From a checkpoint of a small transformer trained on Wikipedia: 17.8M parameters, a variant of Adam for these matrices.
Each number is 200 + 40 x the weight over the matrix's rms, rounded and kept within 0 to 999. Layers, rows and columns count from 0.

# layer 13 MLP up, 1536x256, rms 0.078, rows 914-941, columns 128-255
197,197,195,221,276,202,179,201,241,235,103,241,180,179,235,195,90,212,258,199,157,225,126,214,167,189,186,162,243,224,266,148,231,179,147,161,190,264,263,218,210,157,199,200,271,228,209,210,186,216,186,138,158,126,207,203,246,231,251,200,251,193,212,225,213,95,174,247,159,226,214,225,174,177,184,240,136,222,214,275,195,182,196,189,259,157,216,181,232,237,223,252,162,286,197,139,195,189,213,225,184,188,175,249,164,144,205,147,255,219,218,227,235,207,186,246,190,162,202,233,159,159,260,214,199,153,222,135
219,176,171,220,198,174,243,144,254,219,214,208,167,212,245,239,190,170,197,179,199,152,171,218,246,206,164,162,228,228,220,229,231,163,193,204,177,192,200,212,214,165,157,214,270,218,157,90,154,179,185,252,173,154,203,236,231,255,146,211,156,221,251,175,222,256,199,167,181,181,92,195,177,176,186,153,178,205,272,231,138,166,241,195,185,122,249,169,149,230,209,156,193,163,290,179,163,200,215,205,207,178,145,251,224,117,143,288,151,252,182,172,235,215,165,179,234,171,192,200,190,205,273,286,118,192,207,193
196,198,164,200,213,249,156,233,186,180,236,164,244,196,244,86,220,189,259,167,131,199,206,236,140,190,200,211,268,250,153,201,219,201,192,215,200,239,257,200,177,220,175,290,156,193,167,192,238,107,229,191,129,159,255,142,276,226,117,182,253,203,188,167,178,111,228,214,182,235,241,280,215,207,266,220,191,212,209,193,261,146,79,256,215,176,217,186,135,278,189,169,246,259,228,190,257,83,216,211,176,137,185,187,211,199,235,207,223,168,237,232,185,139,242,239,182,203,202,247,270,175,196,172,194,179,284,232
140,175,238,221,162,167,277,222,171,218,113,204,195,149,142,162,174,199,253,169,239,238,158,161,203,134,193,189,256,188,211,198,185,198,254,165,174,186,271,148,176,228,199,228,230,206,158,172,262,177,206,220,225,237,227,173,136,230,231,193,203,162,240,186,153,210,225,269,176,209,211,218,190,165,246,180,251,238,238,188,196,96,213,224,308,266,222,166,227,164,273,163,238,175,229,216,203,142,216,166,159,267,171,251,282,213,227,235,191,165,157,174,259,159,224,224,247,151,222,209,192,155,236,175,223,183,251,224
225,165,234,165,224,200,198,236,239,216,217,199,233,192,247,108,237,206,204,134,216,159,196,217,210,135,237,201,63,218,208,227,163,196,242,214,211,228,228,231,218,313,229,222,237,260,184,218,201,237,158,171,185,207,243,235,167,220,223,168,265,232,262,209,133,232,135,251,185,225,179,323,149,100,203,243,171,181,186,144,150,255,185,177,214,132,197,237,233,191,241,168,204,230,216,174,164,218,212,198,197,133,178,203,283,195,222,226,184,232,262,216,184,214,122,241,166,254,204,151,250,205,147,306,239,180,252,207
251,231,203,215,190,191,192,150,251,208,270,221,293,264,210,198,135,149,197,261,176,173,181,147,207,166,169,206,270,233,212,183,278,205,213,222,206,157,171,193,117,283,155,191,168,244,225,218,206,168,179,226,210,173,201,226,178,192,250,219,256,180,252,188,208,206,206,277,280,295,262,237,250,213,234,197,162,208,238,228,167,142,200,191,222,314,176,205,244,258,214,243,178,291,167,160,175,224,153,234,137,175,232,201,251,205,244,137,183,228,197,228,190,250,123,199,222,211,198,183,177,184,205,211,198,281,229,232
243,121,235,151,195,217,216,197,171,226,261,195,169,256,199,205,206,196,162,267,204,226,208,211,182,194,233,188,240,239,170,139,199,215,172,263,225,106,237,212,249,145,183,213,211,245,171,196,206,189,247,197,224,255,185,190,181,256,200,185,118,210,182,213,193,214,203,237,121,220,152,263,176,165,275,226,148,160,187,248,176,128,132,247,218,196,168,318,191,253,160,219,168,208,328,163,269,194,187,209,210,233,223,167,222,191,236,207,219,149,215,202,175,283,229,199,222,214,155,169,143,182,197,251,176,179,218,213
218,156,211,160,151,218,221,153,184,212,198,265,228,223,142,153,161,216,260,165,209,209,226,226,157,160,174,213,223,191,182,184,220,231,199,235,264,163,215,205,182,237,233,214,168,211,267,226,231,113,179,219,296,203,213,214,220,246,210,211,233,160,165,222,175,211,175,96,122,227,142,238,77,212,182,245,107,172,182,242,172,198,205,156,208,208,191,268,216,137,272,219,185,241,213,120,184,248,161,203,187,192,212,196,243,239,223,231,217,222,193,170,234,173,200,260,204,136,162,160,197,200,233,147,167,196,257,209
223,151,201,240,196,256,177,173,178,118,207,221,255,220,278,220,193,174,187,208,217,245,197,250,234,182,204,139,175,261,206,179,223,134,255,163,192,203,207,264,221,226,178,174,201,293,209,186,263,185,211,149,208,199,234,133,166,287,162,173,160,208,163,218,230,150,118,256,208,218,179,231,183,191,202,229,155,161,213,187,168,201,115,161,207,166,199,201,207,119,197,247,187,249,149,230,255,90,243,233,182,211,197,210,248,162,197,224,195,209,166,207,266,197,130,176,230,230,262,178,150,224,229,220,166,152,252,200
207,240,159,238,221,216,239,126,221,180,225,258,196,128,170,228,219,228,211,203,202,238,177,207,215,153,169,214,218,200,261,200,227,216,163,252,147,253,243,255,118,236,183,243,157,209,229,200,216,222,200,188,215,66,174,179,269,267,210,167,212,122,183,273,196,146,135,256,154,186,227,202,157,208,179,198,144,138,170,216,222,170,226,281,155,180,218,148,228,242,217,191,104,215,216,110,208,204,224,239,192,222,248,177,143,101,225,175,188,189,254,148,241,221,231,236,215,226,120,232,234,209,214,230,115,189,130,192
244,111,235,230,188,277,150,163,254,172,246,273,251,163,234,193,233,169,203,152,142,72,191,229,229,172,179,207,259,190,174,190,246,206,168,249,217,175,213,206,166,210,206,208,242,231,176,160,137,252,163,212,251,184,265,191,202,123,247,180,224,168,207,165,192,161,203,244,236,150,229,262,139,196,186,246,185,196,244,175,248,182,191,201,211,175,203,202,184,218,145,174,167,273,189,177,136,208,160,225,130,167,196,199,261,217,210,157,219,210,164,266,265,200,133,260,252,220,179,201,154,167,244,246,153,256,170,228
229,167,287,260,262,274,195,222,239,180,221,274,211,135,204,203,96,135,192,228,130,117,207,189,202,139,216,241,207,260,166,169,279,288,231,224,194,211,319,260,161,223,259,181,165,267,209,212,148,192,216,265,203,133,240,91,242,241,134,172,187,199,271,195,146,148,232,198,277,230,92,192,199,171,323,274,260,204,228,259,212,134,226,245,204,198,160,285,134,209,235,305,228,123,260,125,251,248,141,204,218,249,177,161,267,209,282,252,170,146,199,168,278,242,157,231,212,234,184,31,158,183,294,139,257,214,149,166
225,161,220,230,186,190,191,195,246,188,220,228,133,242,217,165,219,162,171,180,165,202,140,173,187,162,221,175,217,209,190,198,189,257,185,305,257,250,176,188,188,278,186,216,158,213,217,183,216,158,194,161,171,157,242,191,147,262,247,222,189,204,198,205,192,188,185,226,137,187,154,205,138,164,225,191,214,238,210,236,148,233,285,183,233,207,201,219,169,250,193,172,246,144,227,164,204,244,166,223,176,161,281,251,218,206,187,196,189,203,238,236,178,211,147,161,166,153,136,194,127,199,178,231,166,199,314,218
164,181,141,130,236,231,194,165,189,200,192,211,211,215,178,186,224,245,168,219,245,148,132,126,210,192,170,197,167,219,216,300,184,233,156,235,223,191,192,208,172,176,169,259,248,182,208,246,225,206,223,233,258,197,258,252,141,277,244,214,238,209,127,114,170,232,203,216,211,234,239,147,187,197,224,229,124,167,242,223,163,193,160,238,233,177,217,165,191,179,183,246,199,241,238,156,233,241,179,223,175,218,240,270,239,167,129,194,232,220,251,257,238,121,178,183,184,223,286,185,205,190,225,261,158,153,229,232
212,124,168,171,218,252,216,160,230,169,123,221,238,95,240,216,210,212,229,293,274,181,254,208,177,150,108,179,211,227,206,267,232,176,164,155,223,234,218,140,199,186,155,195,237,244,198,260,145,178,178,266,201,258,196,211,236,249,286,143,223,181,139,233,177,230,162,223,147,211,268,239,228,196,174,168,166,294,227,246,261,227,148,164,185,197,192,249,187,196,206,180,119,184,208,172,250,265,178,216,196,212,177,225,189,182,250,198,276,140,277,166,195,161,269,191,225,198,180,192,187,171,210,137,218,214,253,122
212,201,128,258,158,177,152,222,264,161,267,220,211,124,254,164,206,227,239,157,220,153,184,159,280,164,179,176,206,238,237,134,143,197,157,213,237,134,182,126,197,220,150,193,261,184,184,180,222,205,210,240,189,180,218,173,200,236,215,179,190,131,226,223,221,193,227,218,149,218,233,223,175,216,173,254,172,217,165,172,153,139,155,234,200,214,164,210,267,223,218,128,188,248,157,195,164,186,287,156,193,181,208,153,255,149,198,233,78,150,239,221,176,186,176,83,240,134,241,202,253,110,190,194,200,130,202,220
188,162,189,214,171,256,270,123,174,144,187,232,264,182,306,204,202,272,222,203,146,179,132,210,176,153,113,141,230,236,204,211,205,166,199,223,253,212,265,228,193,161,215,251,237,281,237,199,162,159,200,299,126,244,234,206,230,186,226,158,274,179,155,172,125,237,189,263,265,260,249,227,183,169,172,196,137,260,239,152,211,219,154,152,204,247,263,200,203,226,261,227,145,233,177,213,159,230,183,142,226,210,189,217,184,205,154,168,196,213,208,231,238,261,185,328,275,196,264,155,173,225,221,192,244,127,291,207
220,180,230,167,133,243,183,228,238,241,209,229,155,159,209,145,162,249,205,173,209,240,179,177,236,177,266,170,222,215,231,279,230,152,179,160,271,197,160,240,152,245,182,232,170,187,212,260,251,174,141,236,235,208,206,133,97,175,224,216,182,138,197,181,108,145,229,200,222,163,186,170,239,222,249,235,162,156,233,136,111,182,193,157,196,196,218,195,199,156,149,234,226,253,236,61,214,196,216,230,253,194,229,268,281,198,178,245,264,135,224,203,200,193,202,141,236,181,127,124,235,215,222,233,120,195,223,251
168,151,214,235,181,236,203,184,215,132,207,204,158,249,188,150,163,116,203,186,206,173,217,271,190,178,200,161,170,246,215,248,197,179,188,234,157,136,228,193,192,238,255,222,179,220,213,161,238,243,219,113,244,203,185,201,206,262,166,204,232,202,156,200,216,219,138,167,175,198,152,214,233,218,175,191,94,182,146,283,207,133,174,236,238,155,191,249,158,162,258,204,117,234,219,177,208,204,234,240,205,245,170,111,261,175,164,202,200,187,162,254,187,203,217,218,180,173,198,241,151,188,217,191,161,263,291,168
113,143,221,137,159,168,264,198,191,169,179,221,157,250,144,99,252,203,175,175,175,180,235,153,207,226,225,199,241,226,256,192,183,217,193,257,214,141,241,307,262,200,276,244,219,225,188,236,193,112,204,199,226,249,185,232,281,197,189,164,198,174,146,221,214,216,259,200,200,272,139,275,247,226,172,212,264,243,191,181,191,132,200,137,257,135,155,162,149,265,226,145,244,193,231,239,219,224,267,246,221,143,218,162,249,198,222,253,155,173,171,236,202,237,179,171,203,241,233,119,195,174,131,184,119,200,290,197
175,124,196,198,158,261,262,195,226,212,171,256,225,232,179,220,238,130,217,182,181,145,243,163,321,180,138,143,195,219,156,245,251,154,160,260,247,239,224,252,180,186,168,244,298,283,169,181,167,244,196,144,236,173,239,247,201,195,188,195,255,201,196,169,160,140,212,189,206,234,175,276,202,217,261,235,201,216,181,245,207,207,204,210,210,203,128,204,137,168,197,224,203,243,283,203,191,191,219,234,225,247,117,209,248,244,161,190,188,270,203,211,241,267,149,193,173,196,235,126,188,171,245,280,143,263,171,195
201,205,157,236,172,194,170,216,221,178,169,211,166,190,193,195,219,141,245,225,179,227,268,207,224,199,253,176,213,194,221,239,200,217,158,178,197,191,173,210,236,134,217,228,221,169,263,241,200,197,229,156,222,164,189,167,212,143,190,213,204,217,194,165,153,200,201,171,206,192,241,172,204,174,223,163,266,185,218,227,150,225,216,179,222,205,165,227,158,216,189,168,254,192,154,222,243,188,202,221,203,225,230,148,183,210,212,174,171,187,170,179,166,214,225,151,178,178,217,228,168,158,240,155,212,206,168,212
192,292,167,242,184,201,210,156,279,159,177,233,115,199,232,227,164,205,246,164,190,142,220,245,176,139,189,181,304,198,229,262,227,138,189,186,149,156,232,250,117,239,143,213,266,225,235,183,242,171,137,194,170,201,211,196,163,113,181,214,178,206,139,178,233,165,202,294,222,197,168,139,260,238,243,125,203,252,211,264,164,130,230,207,214,162,207,219,133,312,201,138,225,276,261,155,243,298,245,271,162,245,199,262,123,161,210,252,181,171,181,237,231,114,187,202,184,136,287,148,209,218,278,160,289,146,214,200
226,156,237,202,192,260,237,99,270,175,232,193,191,179,156,199,177,224,217,160,185,129,151,125,203,178,200,222,120,220,147,249,200,143,217,105,179,256,157,214,120,164,167,223,180,184,240,136,171,141,134,195,148,151,173,198,188,185,136,176,241,111,136,214,237,200,156,256,149,234,231,222,274,175,221,196,181,169,234,169,133,225,238,137,247,206,207,179,215,245,162,277,209,184,271,181,229,170,241,273,150,215,265,237,202,218,160,207,180,180,182,194,168,165,130,253,193,197,222,169,197,184,192,252,223,204,204,181
282,242,135,130,209,230,100,215,203,211,227,259,265,222,181,130,313,204,198,206,159,188,210,310,280,149,189,211,143,232,226,193,187,185,205,325,156,182,241,220,140,197,194,233,206,191,278,147,159,170,218,305,250,215,303,190,200,108,193,224,221,168,259,195,124,258,199,162,275,227,137,173,213,248,185,253,201,148,174,178,206,209,217,187,248,222,141,205,183,192,199,204,244,161,197,127,143,287,201,233,237,176,230,135,267,129,174,197,183,197,158,230,255,205,177,260,170,234,204,175,205,204,234,247,238,158,244,139
248,148,192,179,224,199,248,138,213,127,224,201,233,235,224,238,197,211,283,254,176,185,226,182,177,162,122,210,228,220,220,193,187,205,209,247,175,241,247,204,106,203,158,196,117,263,255,126,144,165,212,165,136,132,197,186,253,263,244,241,251,206,248,192,178,228,154,263,203,207,212,290,211,248,235,128,247,175,237,211,178,222,180,227,179,162,203,236,178,301,169,198,128,175,241,102,159,226,151,227,220,180,183,163,223,199,216,203,186,163,291,163,239,190,160,205,257,127,280,202,214,181,219,209,158,184,206,218
185,161,181,245,186,222,166,199,175,198,212,169,235,164,214,172,142,260,210,200,229,156,164,248,150,190,165,203,142,213,194,199,212,191,158,268,177,212,190,230,248,230,128,261,302,201,251,195,178,174,209,188,237,165,186,241,182,232,194,130,220,212,199,202,238,282,210,185,174,263,207,200,230,202,202,240,230,206,252,199,191,225,117,181,217,106,184,175,260,221,236,185,202,255,189,227,214,250,226,210,178,247,156,244,240,205,167,176,199,228,199,141,230,258,269,219,214,224,180,161,223,187,226,234,172,197,194,273
242,246,216,245,256,225,159,187,206,151,228,173,223,250,183,241,225,144,221,209,206,140,230,133,200,186,162,192,247,206,183,219,168,205,155,147,241,193,190,192,232,187,214,234,210,215,268,234,249,161,174,168,192,166,217,225,162,213,260,215,176,194,207,242,171,169,166,189,241,189,131,218,142,202,242,214,225,212,247,186,212,244,221,163,207,204,191,168,231,283,204,174,179,193,241,183,146,128,275,185,196,193,202,148,182,264,230,193,180,171,211,167,292,202,260,149,190,167,173,259,195,186,254,186,181,215,296,159
# layer 13 MLP down (transposed), 1536x256, rms 0.0668, rows 914-940, columns 128-255
143,203,196,209,256,206,175,148,234,224,179,195,253,121,175,190,168,230,159,159,166,220,222,233,238,226,187,167,262,253,221,146,127,163,214,212,267,141,288,149,179,201,109,134,154,251,184,211,208,146,218,216,135,207,198,145,242,148,172,226,173,188,171,268,231,174,203,256,239,187,244,161,188,283,152,201,196,193,195,252,226,145,172,146,196,195,231,189,271,196,159,213,227,215,207,166,208,262,168,189,219,200,247,152,219,173,220,187,242,281,184,229,222,268,188,197,255,179,263,202,158,242,212,59,159,181,190,195
234,154,166,168,215,171,255,232,217,196,218,255,163,149,237,224,152,162,280,211,202,193,195,187,175,228,143,262,193,178,171,234,239,155,183,125,191,173,262,213,162,196,193,104,150,211,178,208,120,170,230,168,159,180,246,205,188,164,251,179,178,224,220,233,233,196,198,173,128,183,222,185,191,189,210,174,249,133,148,229,225,243,202,289,218,135,114,210,242,219,216,210,205,217,219,147,191,164,188,246,216,209,135,197,172,163,159,228,135,143,201,212,200,176,142,101,214,140,140,236,182,183,231,201,178,202,221,174
198,214,244,195,168,113,174,227,171,213,207,231,248,141,196,208,182,224,234,202,197,124,232,147,250,196,188,158,123,256,158,155,238,111,219,231,248,235,204,156,227,147,221,230,195,161,207,207,213,102,139,265,208,196,228,123,264,208,110,185,207,230,229,265,149,269,274,204,165,181,108,130,218,224,227,157,163,130,249,143,347,181,208,171,267,158,201,236,214,158,253,203,217,231,211,253,195,122,215,153,198,239,190,295,176,289,193,147,246,196,227,132,221,161,193,161,201,234,289,244,256,259,113,188,225,145,231,165
181,155,246,241,187,201,217,175,216,152,164,262,202,92,181,113,118,205,193,196,236,244,173,202,263,176,187,169,229,168,203,170,231,216,329,210,219,166,199,196,134,148,162,190,213,208,152,206,204,193,284,88,208,190,216,182,86,191,163,206,214,247,180,216,217,126,196,217,216,149,234,133,201,204,237,237,162,154,216,210,211,150,224,239,227,190,231,206,139,207,208,185,228,184,251,263,185,152,183,190,186,194,215,252,207,240,251,193,206,168,185,175,251,285,156,142,214,214,232,201,179,243,200,162,198,221,274,183
221,170,198,215,211,225,245,256,203,128,209,221,189,206,236,214,123,154,180,191,260,207,168,139,239,187,241,207,248,312,141,240,181,169,211,237,163,176,211,219,232,148,244,181,201,238,152,186,266,218,202,216,143,173,223,263,185,144,186,209,230,234,225,207,168,155,236,239,212,172,199,163,210,196,145,219,212,253,229,189,212,273,100,236,248,244,126,156,238,238,190,252,220,189,226,238,261,169,211,271,173,173,196,218,103,219,184,168,186,175,263,205,194,191,226,201,287,240,168,231,232,142,236,174,225,184,186,181
214,171,233,272,214,206,209,156,244,220,72,204,152,152,182,264,217,221,164,211,229,191,185,213,208,128,212,190,269,172,228,189,161,228,186,158,213,183,172,195,189,189,177,185,230,161,230,202,259,236,146,228,209,189,215,237,147,243,209,283,201,206,190,301,177,212,186,187,219,183,222,173,161,249,198,179,150,207,227,207,226,321,237,159,149,274,205,177,296,206,266,163,215,238,223,198,187,222,123,301,287,156,227,146,270,192,221,257,242,270,228,233,151,220,195,144,206,212,208,220,162,276,184,173,225,293,201,168
287,241,175,146,195,205,146,211,174,161,230,210,214,200,149,236,200,210,152,284,198,182,266,203,200,199,172,194,228,129,174,268,162,222,233,148,176,142,201,230,169,154,166,171,188,120,213,177,202,168,213,218,210,258,163,144,189,144,241,159,304,184,190,164,158,132,184,182,154,234,129,238,191,151,114,223,239,227,216,194,233,143,235,241,186,187,217,213,223,249,135,207,217,197,173,236,197,222,170,181,158,179,176,214,195,194,185,201,255,176,183,209,198,252,226,167,161,201,154,147,250,153,220,183,279,175,135,214
199,232,194,252,172,215,245,225,133,176,229,153,205,176,200,193,192,203,204,130,240,145,227,174,132,252,202,163,155,213,251,245,247,196,224,202,165,215,262,192,183,215,179,184,219,250,174,254,248,236,129,218,210,161,245,185,229,308,214,178,228,250,228,189,233,228,225,190,233,81,219,152,151,177,185,225,174,179,218,229,183,192,157,205,141,145,254,166,217,247,204,208,271,159,177,191,278,203,242,196,195,193,191,229,206,185,183,173,226,246,252,214,166,219,195,216,148,243,142,208,192,147,231,205,209,142,228,121
192,169,244,232,233,189,256,232,217,232,204,208,201,155,148,146,212,193,192,174,201,188,228,192,211,186,223,253,126,228,279,223,191,165,243,188,199,166,214,220,250,218,210,85,203,225,186,249,221,182,182,177,217,192,244,178,187,187,165,236,232,169,207,192,223,158,248,251,216,208,176,262,175,212,180,174,148,214,202,191,143,242,156,186,131,237,175,150,167,212,141,247,222,198,176,236,232,201,192,210,182,207,133,124,107,196,237,148,231,161,210,206,250,168,129,132,225,194,168,220,209,233,192,180,167,208,163,203
168,180,165,258,171,254,141,223,218,177,212,246,201,197,204,201,212,218,231,192,222,177,194,204,167,176,189,161,210,182,228,177,156,250,128,153,176,75,189,189,148,208,153,273,236,236,180,261,165,218,247,170,201,289,225,235,185,185,192,218,236,159,183,236,176,267,241,232,262,220,195,164,224,186,156,169,193,182,241,241,243,253,233,201,254,159,181,229,217,160,102,152,213,203,234,268,161,196,162,183,172,209,268,231,186,200,167,213,233,246,205,166,187,232,220,234,187,224,250,256,196,196,177,203,249,213,211,228
238,150,198,186,148,230,164,214,159,189,206,168,140,243,201,163,238,237,213,134,220,112,188,225,206,231,226,179,187,249,160,218,243,209,269,265,174,137,236,223,206,157,188,271,191,201,201,189,204,208,236,124,214,167,255,196,220,234,151,150,174,190,233,193,238,191,186,155,151,175,143,253,138,139,205,259,207,169,160,161,243,166,258,212,203,170,215,217,253,158,184,267,144,188,192,209,227,188,201,152,158,111,129,129,233,208,284,213,198,230,191,162,204,284,172,231,223,236,227,166,149,215,206,98,260,171,157,190
196,216,240,262,221,253,128,153,210,218,189,253,163,112,162,188,229,258,236,202,246,227,138,272,135,221,202,145,107,218,174,161,160,167,209,132,202,241,234,252,245,243,218,208,173,147,174,214,223,258,259,277,122,196,207,153,144,214,158,162,247,173,205,178,154,267,231,168,173,197,203,189,208,219,280,196,237,198,159,259,244,278,170,247,201,203,188,185,227,199,238,170,196,150,277,220,132,227,181,234,300,199,241,211,242,157,285,212,216,217,152,142,227,297,133,202,205,195,209,242,85,204,179,165,208,220,160,267
188,186,169,188,218,182,151,238,211,239,265,190,169,243,237,262,168,222,241,207,271,173,190,222,185,184,210,163,208,229,213,215,144,212,181,256,228,165,149,195,239,152,225,252,245,209,113,190,255,221,220,219,167,205,220,206,243,126,144,213,236,122,188,246,229,260,160,183,167,115,115,280,234,188,194,210,285,233,189,233,213,213,192,275,241,260,228,203,218,216,159,224,190,75,224,245,171,228,182,186,183,216,164,139,140,214,219,202,250,166,196,212,178,193,271,189,172,225,138,195,167,227,178,189,247,194,225,221
147,196,246,192,249,145,162,202,225,132,155,252,155,225,152,205,255,205,255,213,258,230,280,167,199,162,216,174,230,157,195,155,198,210,199,173,135,181,228,187,248,171,195,297,196,238,196,133,152,227,247,245,195,240,224,145,182,119,125,268,123,143,235,211,240,227,214,269,215,232,174,176,229,152,281,212,215,156,209,164,174,160,179,212,220,208,228,195,142,177,227,248,265,175,209,231,172,253,205,139,256,198,271,193,261,208,180,174,194,215,217,252,176,228,236,220,108,214,194,298,208,252,200,218,187,213,230,193
160,191,161,166,245,260,123,259,166,252,179,189,160,238,219,195,210,186,213,218,126,288,141,209,216,203,160,198,207,179,128,174,192,225,235,200,210,161,204,214,174,319,251,260,165,229,188,145,204,158,278,164,158,204,271,151,251,156,115,126,192,266,220,263,162,222,204,207,156,170,140,185,243,160,192,120,208,207,275,229,254,197,172,217,205,232,241,226,218,196,163,127,221,215,172,240,229,162,183,86,245,185,202,250,262,232,185,131,205,256,154,203,176,212,254,202,179,148,155,200,195,243,242,170,137,211,190,211
236,176,212,149,201,181,238,254,195,214,181,256,201,194,210,249,171,155,156,119,254,167,209,235,140,185,244,189,240,198,170,229,231,188,178,181,190,258,176,166,192,180,218,220,245,182,165,185,164,256,235,203,219,151,277,107,159,231,141,221,261,175,171,193,142,184,219,243,128,183,232,129,172,177,267,185,232,206,221,202,197,215,187,129,203,168,265,280,208,123,160,191,183,255,183,229,151,174,222,191,228,163,127,195,199,197,192,186,129,158,184,174,220,241,252,264,164,270,170,267,235,205,245,207,157,232,210,166
182,247,232,190,198,263,185,193,155,239,253,213,171,140,188,172,156,188,186,192,166,166,148,237,84,229,212,222,201,328,248,185,239,205,203,160,158,214,231,220,175,222,234,174,250,216,202,233,225,221,183,237,185,215,221,219,196,268,197,320,271,227,189,170,266,222,231,232,221,154,217,195,109,263,131,139,168,217,178,199,146,178,211,186,228,103,215,208,166,198,193,224,205,161,185,162,252,302,247,240,162,181,189,168,202,161,261,257,236,204,238,242,202,264,216,197,160,217,218,227,161,193,207,161,206,138,171,177
175,266,152,291,182,162,302,231,170,253,258,177,94,177,191,196,225,296,200,96,209,179,295,207,177,209,262,218,193,185,265,142,181,204,184,157,190,204,222,168,186,269,222,162,198,158,180,181,221,172,178,268,276,231,144,170,240,181,244,104,208,283,164,136,246,180,227,253,233,243,176,255,256,261,144,246,172,199,173,170,196,130,239,141,201,236,226,196,217,184,216,188,208,221,246,239,271,184,279,153,111,211,253,131,191,244,171,232,134,155,236,171,252,211,204,245,148,251,186,179,213,156,145,155,199,204,214,260
180,188,180,209,178,203,152,210,138,238,151,189,175,232,181,223,249,246,235,158,236,133,179,164,143,259,240,265,183,185,207,210,216,201,251,192,238,183,107,157,182,202,175,111,179,202,226,179,214,199,224,204,252,199,146,190,204,160,252,190,193,179,223,192,261,167,181,179,237,167,171,150,206,179,238,207,200,301,256,252,246,217,240,266,225,176,174,125,180,247,175,216,303,217,194,220,213,130,145,120,186,218,285,185,224,211,206,296,211,175,213,251,226,146,190,207,178,151,165,174,200,182,247,299,210,186,209,191
217,205,206,203,249,254,159,137,139,211,202,112,335,291,197,267,172,195,204,206,211,230,111,215,184,229,142,227,246,237,209,205,261,222,121,205,246,141,261,261,155,177,200,185,206,209,242,163,200,200,185,128,216,158,193,218,279,246,156,297,194,306,223,175,279,145,150,230,222,158,106,220,206,141,222,209,154,184,287,147,187,162,241,241,222,200,171,178,148,147,269,221,223,273,197,261,180,218,178,238,219,148,208,196,192,190,186,255,269,201,214,246,159,190,213,211,180,203,263,223,163,198,224,131,234,202,167,208
257,168,212,208,213,292,133,258,119,106,189,144,162,182,250,229,205,223,182,202,211,197,226,271,167,209,148,251,227,120,196,207,108,247,211,219,176,184,222,207,218,212,181,210,207,191,258,218,195,179,304,219,243,193,223,202,174,203,158,197,179,253,163,186,202,222,222,139,195,161,220,234,217,214,177,201,184,215,180,171,172,154,244,223,242,193,218,173,198,206,189,165,202,182,257,214,224,269,148,190,226,225,257,164,254,285,195,201,185,188,178,194,161,162,253,194,189,236,232,231,219,242,240,212,161,194,163,217
214,171,222,148,214,187,232,218,178,209,236,207,186,250,179,199,163,224,180,184,179,171,155,192,204,181,197,230,183,198,199,212,221,224,194,214,217,191,227,193,201,244,184,195,182,245,155,194,185,172,193,218,207,198,185,215,193,201,181,186,257,144,194,174,188,187,166,221,142,228,167,273,218,192,181,179,185,193,204,213,196,236,143,181,140,213,210,196,216,208,214,246,150,217,243,181,159,198,208,198,197,177,172,219,213,176,209,190,193,229,267,226,209,218,188,251,161,255,184,131,195,251,118,253,229,202,226,176
188,277,218,194,152,251,184,186,218,247,265,210,204,195,68,195,133,204,277,163,187,189,167,154,226,227,167,207,169,182,239,219,244,170,203,236,200,164,261,210,211,110,174,165,242,249,154,200,255,224,189,163,184,173,131,204,263,241,171,130,199,255,154,113,178,248,180,96,301,147,226,141,215,175,201,213,174,157,207,189,274,181,243,211,174,175,168,268,282,209,226,212,146,156,252,195,188,330,198,232,141,208,168,196,249,250,223,161,179,225,187,129,216,173,252,178,197,189,149,240,193,144,194,195,48,167,187,230
159,155,241,167,184,145,199,226,150,195,272,218,242,172,269,206,227,142,208,217,172,191,172,186,128,164,162,189,225,253,220,193,244,134,215,123,153,212,181,223,203,218,94,265,198,124,204,303,263,224,175,263,163,211,164,235,193,130,240,230,231,134,179,228,173,282,271,194,270,238,299,199,146,171,222,199,166,162,250,222,190,216,201,179,192,255,170,230,167,215,160,171,238,138,199,242,246,216,156,210,131,207,242,198,219,173,187,136,169,220,222,211,215,173,243,196,296,255,263,111,228,247,235,248,210,184,153,254
250,120,247,205,246,200,188,172,227,172,247,138,197,224,206,148,154,251,123,208,227,222,153,158,222,195,176,249,271,226,220,114,189,147,195,240,125,156,243,165,254,230,205,198,286,173,219,153,160,212,229,265,200,151,189,210,194,162,169,267,155,245,279,197,246,210,242,211,155,127,179,221,248,201,130,193,209,223,237,118,224,155,200,229,224,198,240,251,180,239,245,154,144,292,271,182,110,185,161,155,209,184,227,249,250,113,201,112,206,188,258,182,213,247,131,279,192,183,214,199,263,207,235,218,217,144,196,204
201,187,195,279,208,132,166,249,216,209,190,112,190,185,191,212,170,155,186,251,215,203,207,253,202,217,192,133,156,205,175,189,199,209,238,147,186,218,134,232,118,156,214,215,135,250,177,230,256,226,230,273,261,207,237,228,239,177,180,241,162,204,193,234,177,134,237,156,166,177,208,209,130,206,204,229,284,170,188,184,169,235,194,143,236,223,196,180,171,228,182,178,226,249,223,139,213,176,250,197,111,135,214,187,198,282,140,222,214,217,192,211,152,263,217,273,213,222,137,220,138,273,160,148,154,266,255,202
213,205,213,175,173,277,200,147,167,226,221,173,201,177,196,138,171,221,211,231,122,222,110,171,199,215,230,205,228,239,151,179,197,187,184,175,230,177,211,228,190,224,204,228,281,176,157,150,189,170,202,219,161,263,123,216,122,192,180,229,137,196,154,128,207,240,250,230,157,208,253,134,149,255,230,217,184,206,157,192,169,179,250,158,201,210,189,185,194,253,237,167,215,253,227,189,200,147,179,275,175,189,225,216,212,222,171,211,143,207,218,131,219,156,192,266,177,193,256,265,194,101,180,172,199,175,207,203